{"d_model": 128, "norm": "rmsnorm", "rope_base": 1020.0, "extras": ["local attention windows", "paired heads", "exclusive self-attention", "hashed n-gram embeddings", "a smear gate", "skips across layers", "capped logits"], "optimizer": "muon_variant", "warmup_steps": 44, "steps": 5237}
Each number is 200 + 20 x the weight over the matrix's rms, rounded and kept within 0 to 999. Layers, rows and columns count from 0.

# o: layer 8 attention output (transposed), 128x128, rms 0.296, rows 1-17,33-48, columns 64-127
# v: layer 8 attention value, 64x128, rms 0.363, rows 2-17, columns 64-127
o1,214,218,192,166,217,193,188,187,203,217,206,221,212,210,174,181,194,169,203,189,224,229,220,189,199,166,227,192,187,199,183,197,176,192,204,242,235,208,228,169,207,217,213,215,217,188,229,224,204,194,170,168,175,213,201,176,170,205,167,185,231,187,215,225
o33,183,189,207,204,199,197,181,209,192,186,208,178,203,203,184,199,197,226,192,202,200,206,213,201,164,165,236,182,184,224,209,195,228,193,232,205,198,192,212,234,198,178,200,192,191,187,214,209,197,215,173,232,196,231,193,212,180,205,180,175,226,174,215,196
v2,206,171,165,195,180,168,235,194,190,175,231,170,189,235,187,232,219,202,213,168,172,208,235,221,202,195,181,192,184,196,193,211,222,198,220,225,208,195,157,182,211,226,197,203,242,192,226,204,191,187,198,188,180,196,173,191,205,217,207,190,179,194,181,205
o2,220,202,223,219,191,212,171,217,201,216,194,206,167,167,212,203,193,210,203,216,201,214,206,159,210,215,186,247,191,181,192,180,172,200,182,179,206,218,245,192,183,173,171,201,170,202,145,171,199,204,223,198,218,172,202,199,169,207,199,185,226,230,193,194
o34,210,262,202,194,209,230,185,195,237,232,210,217,201,225,203,198,193,171,205,211,215,201,211,180,207,219,195,184,219,221,156,209,238,180,205,204,213,160,218,212,196,205,181,189,197,191,194,192,211,207,180,203,214,217,207,220,205,189,181,220,190,183,217,205
v3,211,225,190,216,216,189,228,200,220,224,220,208,209,198,202,194,194,201,194,204,184,240,238,214,221,200,204,153,212,193,224,188,197,217,188,206,228,201,196,190,198,183,178,210,181,159,202,199,182,211,223,165,224,198,221,187,223,195,190,188,195,170,179,194
o3,177,181,205,206,198,207,153,183,185,196,190,200,202,215,193,196,181,218,216,226,189,175,168,201,169,196,189,213,208,204,199,217,188,174,183,192,174,225,219,170,212,230,241,184,227,229,218,188,244,204,164,217,189,216,213,192,156,208,190,224,200,199,212,202
o35,227,206,190,189,191,176,223,214,192,170,215,210,196,202,223,215,225,215,176,194,216,201,191,184,174,203,215,213,199,197,171,200,228,184,226,194,189,158,214,224,196,173,196,185,208,205,184,211,187,194,216,230,201,175,193,200,189,201,189,200,208,206,241,192
v4,203,213,190,198,193,181,173,202,220,191,202,220,190,201,215,227,200,224,190,182,208,205,186,204,164,174,203,196,190,182,192,198,194,208,176,211,195,201,227,227,188,219,213,203,224,185,191,200,169,197,169,197,221,182,231,192,165,160,191,193,153,206,210,199
o4,190,231,191,203,228,233,207,177,174,164,181,186,221,214,222,165,193,182,189,211,168,230,200,233,203,221,193,204,210,245,202,220,192,200,206,199,196,204,204,191,193,154,181,205,205,191,199,200,191,199,222,207,174,194,157,191,177,240,199,206,207,185,211,208
o36,204,206,174,196,189,179,192,184,216,238,174,198,239,219,203,200,194,176,225,195,193,226,185,186,196,193,176,207,212,195,204,184,200,182,212,214,188,183,195,207,217,224,201,202,172,214,223,220,211,212,211,187,218,181,195,175,182,184,188,205,194,200,214,211
v5,180,164,193,194,231,162,193,223,198,177,177,237,212,216,203,164,190,208,227,186,199,180,184,193,210,191,207,235,191,213,224,193,177,198,177,191,202,206,178,173,215,205,190,231,215,210,214,191,189,170,198,217,192,195,186,197,194,203,197,246,207,165,212,201
o5,239,227,210,240,173,251,194,187,193,213,229,172,161,183,188,225,206,174,184,188,191,211,235,208,181,209,166,182,204,179,189,182,237,201,247,195,213,199,229,219,190,215,180,202,191,195,208,184,198,216,192,185,202,216,202,204,220,208,206,178,198,202,171,194
o37,194,211,184,186,185,212,217,188,191,205,201,201,196,207,185,212,186,219,227,220,199,210,186,196,208,181,230,186,221,215,207,196,190,198,207,207,197,219,226,181,187,188,232,204,191,193,198,211,206,207,197,207,181,202,217,209,197,219,180,211,208,211,207,196
v6,220,216,205,189,192,218,205,223,218,193,198,240,212,212,175,205,207,189,177,178,218,196,194,228,200,199,172,201,233,228,206,199,203,222,216,238,224,227,199,205,191,228,205,194,162,208,207,194,198,197,210,180,185,189,219,203,220,181,220,195,188,196,230,209
o6,179,190,201,205,185,189,198,191,175,204,199,201,192,205,192,200,220,231,200,194,212,197,225,180,218,211,218,187,184,185,192,204,223,198,194,177,161,156,192,223,219,195,190,195,245,192,165,179,204,223,190,190,195,203,216,221,193,191,202,205,190,203,188,221
o38,216,151,196,201,203,201,201,164,201,233,192,197,191,177,183,199,181,168,225,199,169,222,183,199,185,172,189,214,203,216,191,197,176,198,224,200,193,229,217,169,197,199,228,208,198,199,220,204,174,191,217,208,207,188,206,193,191,196,198,207,202,187,201,173
v7,207,227,199,198,180,192,212,200,181,198,217,222,192,183,196,160,201,229,210,195,218,208,239,182,200,218,225,221,200,204,198,197,191,184,207,201,173,228,217,197,196,199,196,201,186,187,179,181,198,197,220,168,161,194,178,191,193,190,245,203,213,198,166,209
o7,206,196,212,222,215,218,158,189,215,210,190,170,182,217,230,241,151,164,146,207,178,189,210,165,218,199,167,208,204,206,144,230,210,233,195,199,200,191,204,165,167,168,202,227,222,227,167,241,195,191,191,192,212,163,214,241,240,215,173,212,180,205,178,228
o39,175,210,184,193,199,191,230,183,224,190,219,195,192,209,211,211,211,244,217,205,187,184,201,196,201,192,208,223,188,215,206,192,196,172,202,172,232,174,186,235,205,196,159,205,173,215,217,222,199,187,195,251,219,224,196,214,175,201,185,211,206,202,231,174
v8,222,176,205,188,221,217,220,195,202,207,175,211,197,222,215,171,203,207,212,181,220,240,189,223,192,202,185,208,197,194,215,191,189,218,211,213,195,184,212,208,204,185,214,160,199,188,203,198,207,195,194,178,166,209,211,206,197,209,184,218,193,228,204,214
o8,168,214,206,232,196,187,178,211,205,214,232,207,219,183,223,248,199,206,193,208,172,170,200,178,202,183,209,182,206,215,191,164,199,169,211,199,208,235,211,223,197,209,165,214,195,214,220,185,202,202,181,213,232,218,206,186,224,238,225,178,203,149,196,195
o40,184,194,193,169,193,182,205,182,198,214,198,181,203,205,200,198,198,188,200,215,195,194,224,199,206,213,188,204,199,237,194,219,230,188,193,200,189,194,203,209,201,217,196,231,206,211,209,226,176,223,207,223,205,175,203,198,194,182,207,209,195,210,189,213
v9,229,184,174,163,234,185,213,217,202,209,172,200,208,228,264,184,207,198,196,204,177,187,219,190,182,201,205,177,207,158,168,206,196,200,189,193,217,202,198,180,187,198,200,182,220,235,180,216,210,190,158,198,173,222,224,178,192,220,172,209,200,211,215,200
o9,187,214,191,237,161,245,189,170,221,194,220,179,212,209,169,222,165,230,198,192,217,235,189,197,187,214,171,212,205,242,230,211,203,188,217,186,202,215,176,187,167,212,177,221,202,213,243,192,214,191,222,196,203,203,192,189,205,180,216,205,168,179,188,183
o41,205,199,231,208,210,174,181,232,187,185,195,218,185,157,189,219,224,201,190,228,213,220,180,214,185,238,180,200,187,218,216,199,217,215,208,190,207,196,221,196,206,221,213,195,205,191,184,197,190,188,200,204,221,179,207,183,166,186,207,215,205,167,168,236
v10,209,214,160,174,204,209,179,202,203,207,249,190,182,219,201,181,187,205,205,196,215,210,203,196,221,231,209,171,222,182,197,192,198,214,214,216,191,194,215,182,218,184,179,200,200,208,190,216,177,189,211,224,183,209,195,192,195,218,209,179,170,190,205,195
o10,197,200,200,193,193,196,176,178,196,190,140,230,226,173,195,228,218,212,215,224,158,193,201,215,229,158,196,221,183,204,194,219,200,193,189,195,226,196,180,182,168,206,198,208,187,196,223,179,179,210,212,212,215,173,199,212,165,165,179,186,237,215,186,230
o42,209,177,234,187,224,191,232,216,210,202,224,183,157,207,189,177,198,186,211,177,191,189,196,174,172,230,197,188,198,193,199,209,182,215,190,178,195,179,232,216,200,213,221,180,210,181,205,222,205,208,177,169,191,218,212,186,204,209,184,212,176,188,201,199
v11,222,196,202,224,196,181,211,192,179,184,226,217,190,200,210,232,189,181,212,217,221,202,208,234,193,185,221,176,202,251,176,204,189,195,187,236,196,232,174,208,199,206,170,222,203,213,198,226,205,240,211,181,205,215,218,214,198,200,219,192,199,195,224,222
o11,204,216,202,160,216,214,179,202,201,224,207,196,193,203,183,192,208,227,212,223,198,213,147,208,235,229,195,216,185,184,214,194,209,194,195,165,194,183,205,209,186,213,197,211,198,189,183,203,190,193,206,207,202,183,181,186,181,215,199,197,210,186,154,171
o43,191,190,178,193,198,214,208,208,209,215,191,224,179,208,229,183,208,218,179,203,183,189,194,183,207,198,196,211,236,148,209,208,228,212,208,216,220,190,206,227,201,202,182,167,195,213,180,147,180,197,203,211,184,208,192,206,186,188,186,234,214,202,221,204
v12,242,223,203,187,172,184,175,185,229,196,169,217,180,206,201,204,197,196,229,220,160,189,174,225,196,232,191,217,210,265,193,214,181,191,167,177,228,177,193,196,198,197,192,152,218,184,218,147,203,173,200,210,211,223,197,193,194,194,194,231,170,184,205,204
o12,206,178,167,212,243,226,186,198,171,205,239,183,203,214,221,213,166,215,182,225,197,222,203,198,201,189,217,183,179,167,185,162,230,176,207,221,191,199,222,181,203,186,185,206,199,234,177,241,183,216,176,216,182,198,196,167,204,198,204,197,214,197,193,209
o44,183,159,178,193,212,214,201,166,206,188,191,200,214,177,219,184,233,171,196,193,215,223,200,201,184,204,170,181,216,171,192,215,216,193,197,193,206,214,201,245,204,199,215,217,202,208,171,225,207,201,248,184,206,195,213,186,199,149,189,174,214,194,178,232
v13,180,219,169,211,206,174,220,203,207,193,213,212,190,180,203,225,216,176,233,241,150,216,215,214,173,216,201,232,214,197,202,214,203,204,207,188,236,196,212,217,176,200,161,204,196,219,219,208,201,194,222,155,185,212,190,176,222,189,208,187,205,230,178,201
o13,204,184,194,186,171,198,176,227,199,234,219,179,182,216,192,222,185,249,198,204,229,213,177,187,249,200,223,169,164,208,215,161,217,197,197,206,192,177,178,203,202,205,206,204,202,174,175,190,183,196,178,233,197,183,194,188,158,196,187,187,199,188,230,188
o45,211,179,203,215,184,234,174,176,209,192,208,225,212,207,187,183,209,186,192,167,170,179,201,176,202,177,201,199,193,221,169,217,182,190,199,206,192,222,202,209,207,200,206,178,202,222,200,215,248,211,190,213,228,220,214,222,212,208,180,216,203,159,218,233
v14,197,214,225,184,208,190,198,192,190,243,185,183,211,207,211,193,209,223,208,180,170,206,180,213,163,158,217,209,224,190,160,179,197,191,201,213,232,186,183,199,203,200,213,219,186,213,186,167,196,200,194,193,176,220,184,205,210,184,222,214,216,222,187,198
o14,184,188,188,181,216,186,194,200,198,208,223,240,182,218,187,177,247,204,203,211,203,169,222,210,241,179,223,191,188,212,244,200,214,212,231,198,188,163,218,223,242,195,182,185,193,191,188,232,210,190,188,208,242,172,175,237,199,195,145,230,177,195,202,215
o46,224,174,211,193,189,156,187,207,204,175,173,200,234,185,177,204,174,203,199,229,212,205,193,200,191,227,209,203,183,199,199,202,188,218,192,212,189,232,223,192,184,204,210,210,215,192,201,192,198,235,215,179,218,183,210,182,206,206,190,183,205,191,203,225
v15,187,224,219,214,198,155,219,213,173,215,213,196,185,213,197,194,214,212,208,189,227,216,202,169,224,182,195,220,207,218,218,245,207,200,185,199,224,210,198,203,239,209,211,208,201,199,161,221,197,207,203,171,187,230,189,202,170,221,204,217,192,208,192,207
o15,204,152,212,181,206,195,209,199,200,217,215,199,177,240,175,207,205,217,189,229,185,220,193,221,200,221,214,211,190,212,202,142,195,197,185,177,188,203,179,218,162,209,188,190,229,192,197,207,196,190,237,216,169,185,190,210,245,216,233,183,199,180,187,205
o47,184,204,171,206,198,230,180,200,208,162,190,197,205,183,175,175,181,209,226,175,203,180,223,199,187,169,219,202,191,193,194,222,190,186,219,220,199,187,229,216,198,228,199,195,206,197,216,220,202,201,206,203,230,210,208,186,181,184,209,169,223,160,239,203
v16,199,251,199,219,189,195,218,224,200,177,204,225,218,209,221,216,207,201,174,196,183,191,183,176,205,207,168,216,229,220,177,171,188,208,195,177,163,173,201,200,218,200,197,207,185,222,213,211,197,209,176,205,216,199,200,195,186,191,195,188,242,251,204,199
o16,216,201,181,205,195,213,161,192,239,217,196,193,199,201,191,170,164,204,222,207,217,216,206,199,190,190,205,161,201,207,207,210,210,219,208,211,235,218,211,194,205,193,200,203,228,187,192,183,192,192,209,173,181,186,201,196,201,212,190,211,183,165,241,208
o48,173,205,158,209,172,221,178,206,213,237,201,194,186,213,169,210,181,157,221,197,230,222,205,198,219,214,172,190,217,197,190,197,221,180,210,230,201,178,181,143,178,238,215,219,228,185,213,219,200,191,182,196,191,215,189,203,228,187,199,222,184,184,192,179
v17,200,198,202,191,183,193,198,206,200,229,206,217,205,184,225,189,218,187,206,173,195,207,202,220,216,208,221,176,194,196,166,186,156,220,204,207,202,201,211,232,209,203,172,203,202,222,212,179,202,161,200,198,200,178,198,196,224,230,184,222,212,191,180,178
o17,212,192,176,208,203,211,190,208,221,184,185,196,190,203,170,209,194,224,224,225,200,195,194,186,197,208,203,237,181,198,229,218,244,182,172,178,226,215,206,193,186,212,201,185,209,183,183,218,210,247,208,209,202,234,187,198,195,194,207,179,197,210,241,224